{
  "n_kv_head": 2,
  "rope_base": 196000.0,
  "warmup_steps": 0
}
Each number is 500 + 25 x the weight over its row's rms, rounded and kept within 0 to 999. Layers, rows and columns count from 0. Numbers have three digits each. The size before them is the row's rms in percent of the matrix's.

# down: layer 4 MLP down (transposed), 2048x512, rms 0.056, rows 279-325, columns 128-191
# up: layer 4 MLP up, 2048x512, rms 0.323, rows 280-325, columns 128-191
down279 097:447490509505500486497503476547503518487529549529530484507519523482424519513480490530462482489449460510506527529493506442532519544498546504473482499524504522551494511495577521497513529491535501
up280 091:533536455498488503487486492500479503485532545513458472511497522459511513489493486460480496496450509434511528510489484497501513446501494488531526556454478463541505519533501493504519474511498508
down280 094:539529491499487496514534510528466502539530531492487483478509467445512486498518517518493533496523522459512527540462504497496538488474471498496507478502497489519501487482547551482457498528499487
up281 076:511465507524516552533469542546499508476549487479546529485512503506498488506509472503513509533531495464509500494487503542494530540514528529530497483471487480474482533543529466442518523487517517
down281 075:493516514470485517483444475488493503474514523524536478516474513495476510479469475518532504498497463492480493520503499527523493498474514503480516483450462452527492520529532470508515505530506520
up282 106:495511463505507554531506499490449473475522502515500514488493524473511457480493480452528472511494499524478504473535484551506522490524521503547500494505528528479505502502523517483516480502476499
down282 110:493504447485501502481556526507500438466539504525503533496501492468524512492486503503456567500482565494453550482471469488507536524483482464477476516494554484493511478523463499499521493501457511
up283 093:529469485453468466484483542475497461506520490497515467497490486514546489484527498491499487492459518550503541488524460550493512493541493517455498501459481517475505462517517521469498452459518513
down283 093:498467466486478463537503511522475536462511489541489506488505477492523552512514499488499487474482555504522536478523462509503488464490495503497470521528463521472512544540530500489486467501458498
up284 104:438537487492516528502529467496495490522511518493457513483485534523504511517519498464499512501487483507489516488540505526459498460494537480479484525472507449515468486479495461471531489504467526
down284 103:487562484491503489503508493489462513505533546507484533493507530553454518507500483509494497487458528476523546498519489527447478523510493466466496493484508509524524490456522494494520446501501561
up285 098:497506480513497456509499505446468499470466528502510551517530514559506515483487484495527447506513475492484531503504502523528487465486557480487504530476514520455534494538476481464484470516466513
down285 100:553520545496454495498452552500525545478533498508505508503537505475518525540574508559527480489495512473475525507520496492476498543493504498520472468487445531506466501463496444505520480453503543
up286 104:499479482486471530480482462495503481481533506443530516483511502502486486451453485515483493511492511521508504459464494453465530452484516512503487511506530472560478513518525527493537546479548483
down286 101:474517505479482503491512501471453537482506535503508477492516442484517514468510511546459456463515493479531492496484517502482515487472568493487448486520479496532499491508521505500509517521486489
up287 102:510496522504528488534466468487466535542511488436492549479522506487536501479536492492469480531526541476530522497557442530477480512483490537499498504506512508523512506515489515530522559530505525
down287 107:509534531510528506491490490425476517520507477498547504481488460542480504479519490520476514531509482489494473509481555484492514512500528499530508553478476506506513520493455521471493495472517475
up288 110:504505491541520487459534503544492523476503462474477483512541512519493481447434497499482517506510500552519455486483456506492533484516509488479511528499492501499446505479480492482483547468489491
down288 103:502479489520495491537507542514497526527510478462483510490496481475494541522499505534447478554498514500499499538510483473523472462470528492525505469476486499481473480522493471471477482506516468
up289 106:527487475470481483536473507557505475546546524476508521505464474492497464501508519503504518497470491517512497499546493477520533519493500510499541482529487478546483520470524501521460513501524499
down289 099:483514477446505558507472514508482478525488505488493516533517498470488453526483516480501452490536470498543521495498521495504519493545501528527530465482456502529497572478503494538453489477457475
up290 076:490506491506512498521490494531500469513535519477498530533503520479490512535523495487521540530511487488494504527516524478524469491501485488501499534542509511489528549485519533478489519471524484
down290 079:514497489462509508494470502490491500522542452453475479479468538538491491490472507460484472548486459485484538554535532498520490485492474510496507513568504458545496519499488505504514525496510492
up291 092:502490567474510492475506516478521505517493507483496485469467493521512474487525482496502498494491487515471528523492544500501451480501522503503496479540500514505530524518530529558475531516507497
down291 090:501500520519511517474480527483546547507535511484459469512528491493432490535505466484533522497474475553525482520524496499557482496466528467545540503463479499505511493495487523511465460527483470
up292 105:513534521490468457483504523510487504452499468493503509527495511496557501492492488507513509486533511530466445540453517491489515510466548497589502496519504487543527519503497505492524526471470527
down292 100:499562465493501468488479534492486489507495510507480517474552521492500455524488508484460472482483521535521496453509499479479528485488499501487505545480503512460515518498488490505485494508525515
up293 116:482473529532525534497486513488503523539510533488475540545493479499446481483546471497491490464487540480536513463517485471551475502457518504520503454420491517497491535514469506478525497491496516
down293 115:512493519471493485513487542501528520502474482513455494501481441470486567468483494517485485476521504496512475438477512522464453485491491536499494476495533503534466552478502510496513510488511501
up294 108:473498497460433537512514489481547500473464514522488478491466524475491544473529508483459499481482503497523529490517484546523516491495506470489449478451463492485516529462538460505500490489494481
down294 105:499503529566473509540497515494550457521497512484447500521481557504523502508540499463487532505435499523483531485474515520533495510526489477487458498467471515563477505464548516550471499493500468
up295 103:506490489549554534517539509519460492524480496449519532476507523541538508523528499461488502458481468476494489524492475465504487515463488505503517512501502519478512468459508477482480503517508498
down295 100:463469491510519444498530484504496495516491540460529476478534489438520504489529484499553490522511465497486516454510468516508458511464500477490469517512502473517515523518503492534500505486529497
up296 106:497475540489519495475532539478501488516438480483464542528506476521470513506486507511521503523537517450506533481519462532532505487527511468458518490540478508502555479495498518516487498530448468
down296 097:503490513487484520514521527512479472507514493464438456456483479503552497518531475555558449518475471468444508535479491514516543498467507497472496470501480516478509505484522470448475534556472501
up297 095:549555499487517464536484524505468527488512522521474474508543513467509505497502517490492475507486485504545544468445523495501510480502496526517527490515507520509490484495502496482473524470497533
down297 103:510532500492499489511483532484528502503502515544490502487482448468452493516505495499488471477530514487459493440509535513503486493499497500492545467497517499552425484526523476518500489431502493
up298 112:547519519505489486540480510481474498497518504496497492522543490454541528517466522528495531502484457534492481497531512543473505515522538479518477527511457508490531512499488507525530484509497511
down298 117:511462507500506427497504499473529452464491508529472462522534486523502498494489516528491477499506509489574495472500504501486540517456497475463458492492455540455484505496512522483442482474488492
up299 101:463535507455475525506505496520459490487517505468470544493530506469527530503478488494507542468492508515512460518493486480497489482514498508494494528482500487525496487509515512502494446495511422
down299 101:516513494442527479487506517477533477486500510531475527477504508542466488483469486497494546491503525501502483523475514499466498505518483510486484479491495531536510539526531493533472477525548463
up300 099:522495529536550515524507553550494505487487483503500532485513528481527531505575467543517529505469470531512527487526495497491484474494471537484495517471503496494495469531482482489489524458521492
down300 104:496502493495522482518475514498498509511495486492528496467516503507510458501491512526509502507429498545482507506492488517561493513545499515505492498481535494453476509493537510492494506515497515
up301 105:525518468521502473523487491512481480523498465554500506499506501488476564520454530532502499486505579516486471487541526487511516511473478525527522525466486489504516480539493478540453494502508529
down301 109:479514506471497499484525503513505544469500505512501461442525483508521477574487475468493483503474526499490507474487515508476500488527483532453513535488485444514476509508513498538502542465513497
up302 109:488520513480520524533460492566485492477503492461458472519510505548500449472523506497488513472496491524521516479521553500493556521493433497480487529527509483512517462454521557514527525531499521
down302 102:503524518484455495479515498486540517486494457507506495504539505504474497549491516541524558509509508516497513478430439532493479524504512499512475479519485492468529544534467548468531494469487485
up303 099:515502530478515476478514499461479538512503525524489493512514511545544514523471442502492528507493465497504512470497486543490508479525499470509455507492459495491484482527511517487489500509526518
down303 098:518515533510518564459466497521513484479492513486478499487525492505546446502502459506488515437531497485499487471506521480494503470527502503469500537513454524507484525526531529482477520520514478
up304 085:557502499457463489499497531518503504482513505496500526501523506507512497484475512480540506523491494453521470523484512540518483518503517489491490521493491513506469542479473507520498491494469472
down304 095:537491446482556484500489503535507507541551534466505510532460506500457483509501509500511482509509524511469504513514485502483501474509505474505507568499483454462506457492489532493536561517486499
up305 096:501496498515496501493489567505526507534509566481469519476520528487488528512492470493486501515543488433476492461508501493500506467501481479525459510498464515500482483475511500473505504468520495
down305 093:472513437441481545457439485507482518529528496489457529508528508460494519527483469523501515463473512455508494509489481500489516522474527481535486539508462478479507520466510501487574472494554516
up306 096:505511501489516473504510508537493421444514509455535494519447531489481503484517495483508509554468532510527488476539528472488519482465486524463499491500491482504492507476474496509535559490477484
down306 093:494500467490521506475496508513521504455514528507478459526465526509483494465515518496507474508532469483494515499468479503481533526508513498489519503519521514515485503503552519502503532492480477
up307 103:490494548481492465520535490525546479535443513550520500478502449498504482503445527513522529456474524522503531521494470500478492550499458499492459483463546513508453499478490510514485502494558503
down307 106:452512504504485547515483490525483478528509529510463500507478492535517515537475485517507474511497564477495519494541465435515478507497492468498471436497498493501512507510486464487494502470511504
up308 101:508473472460553552499502451501565521493518499496514491506526494514486532498535465496544521505479508523473510503494493537469499556452544526512492461531514523509508478492532477486510522529506485
down308 104:482509530476503510472507533505528522510495478526524552500539507509489512525535477517554507508488463497502463495492519509509459542494527513489485509507567465446482477507549530490504466486524486
up309 101:488501482449433508505481504490476476504495502522477512515521507534524509484532560453454492555501521498492559536478504535470463529505504488498487499513480534481509513564469499503536530521441498
down309 108:563486504492458522496513501492507499514492467506478414470519505492489482542557542469491458486472506484460498487506509488498469522489486576490448506513495493511483511497495508467488485517509492
up310 105:527488529524493550506484518535508518492449510509499501530502455511533483489482505547496506459481508471473492493485437491508483516489488494473540478483497494493538521479502582508490492498472479
down310 110:464480494518492487475535503569486531490507481511501496519487505461493489577505479487489534505477512505507508477528501573468545496478483506458496511582482530473470471472499512499527476452487534
up311 099:501513528497498519477482509496507522525538552463476501496520536473502486461454515517477492519506483486502500461504472495498507478487534489462492538497504523505512520537525502498484509545506511
down311 104:519508510555508503534486490489488483476486528494518462524496501526513478480548541508483414458488504491506511544522481484485485490502445476477508494481541495466480482461474510513457479545508469
up312 100:503479486504534488534482504537475523515488480532485456466500508463495491502503492502496496484481482494517497461487522534507506494494481456478448467474509471462480553517485444512528483513490498
down312 096:509543460502526523486538532478487479462502499480499487484559514515514458508518536514506468513477500525497488469488503483521525463525499486528530512508542501497476581545492493497483486541532488
up313 111:480465522472535464472516491484502515501463490508488531442508504488544495516503523467497541505526475487512541525465529552487500503478514525516458486498492506532482502499494472488506503505502461
down313 113:503458517489509537478543523460496502503471502512489448472548524505504485520518526528555492478479483478504511481529509526478445486492538493521483513492506494547503547474487491484516511553462480
up314 105:539483485505544528503477494505488522522456501495518494503498428510515500490495480487516530506485512487466527490530473537485537513500505542491431453502501476471469502492505467480497466512531533
down314 101:515546485466482494559508536480509447496463485494504478481545492521527519494539463503502521524489453487489523500493488487526480458480473468525495441483481485484496481426513525462515509518508465
up315 094:485485503541504504537456498516528475512509524507530502463493495464499479474482498502505498514479532570498485481548474498506521495482500484483478496522500484555519494473528513468464508522462549
down315 094:503527480561490472503450525486515526538454511546496489467510483522561545481505540485510519490510508514466508527481488482544495484485501471483502510475454477478499470479503515539450512460476494
up316 098:535485519459502515463500544470516522494525495524483500466487487501474540525514460450500506515497494529523515553503461481499532470497487551496504535501543535500518474507506482482501504558525548
down316 105:485501520525515513463514525496533507459521454507455515420516474464487523501488485486478490517512535504515479489494478514514472455516438506502451503495514520505499486503478449479494518532508511
up317 103:509471515525508458467519494475484467540519499475484445485499516501487448486454506520520479477490473490490499514538479454475487505441507491493507455505529496501535489508491515514490495491470469
down317 102:438477464517510501553487442486433465508531489502517490437510466461511521485502483528473477528468505542515518486524517496517496517487495509483480498466502454464553490489488528479490503479528477
up318 104:484508467543485549510492479513479478524490514469502484492478517474469502539496486509508503506498510503547466460472459512480482486486522476516498516466492510452513512473491447486452538539533499
down318 101:498492444476493539490434471512495503526557499481479499492512508483485465476542573490516537508524519518521498516509500473484469533505513489525530511508473533541501446470482468498476483538518546
up319 098:543499518503484523496508505444520483501467449546480500470482561539536464448487506482511503510489564518481504525475480478501502486520471538509462518522527498507520489537502513531494523484509525
down319 098:497497480528488528512510459467508541440515521454432500466493471518519518527519513499496505490477485518479485511473455497476515533529520552464518527491495515527528532505461477530478505515443533
up320 096:503472483501470467482499480512527524488504524473502544489509527507463496524497478535516449532488517512515480519485526498541472518481510542483510466510532488469522509508471518497468450486493492
down320 097:520464535498477509462476438474481496523468497514520524510507508496470460493545518509514541529531496494503495522496482491469470510508477516525503516485501507541524461496510466482517498485529511
up321 115:487468491485537513507531506471495499488524485438480468516465485518481472521486486541486500506556515506511561501491481516471431481507499515506482475538466538509506512519492529538564520504474556
down321 105:494492475513515524488539500495536536513494501495482477513482480524500515506512518530511470524513509463479516515531477541505473520501473540506473464508524552507501514491491510515499500532527524
up322 106:481498472499547508530514524502483519501507505533464505516506491532487493515482491511527556456511520486492494539468520470539498514505480466503513478513449493503488477478472472525510495499534584
down322 111:516496453488509517497515566496493531489493529512513483536474481505515506445514484529522475502499516506514484537523480474494511499489468482530503515501521497497456460506532512502503506481478542
up323 089:491518461487537497458525464471535514499502505508517501493442489541529513495506513495484504514531509517502486498540495511474467511451458496504510526498486495496531486495476483499506450430499504
down323 089:516485519462513526477531464510506528537495482495482536478531494506547469486559491490489516536489531511503507513466509505552488472496503550479501522528492510481525525523499446511489478470478511
up324 096:517459510478475516560486489502500524484517509487516511496544477522574536481521477527472511465499516480499501474511513474490494505482457484469495496515533478506468495527506492462510483565514491
down324 090:523521514512448529463467470494515490506568462500500482502530520483518501514519495505518501493464482488447512464467536457472536489496505494528531543474477477515485505535530500453471501531498544
up325 098:468489500524535508514517484486506463525504523539515455515499484471518499512489502462493531488519476537535574480512494485505473517509510504494509537488494490499525479489482469489523523486463506
down325 104:470474503529520499512501519523490474572489484523500516543502479471552468509523508478556517471520497503557508565485522514483492483503490518493467529502545509511486485513488429509551508496481413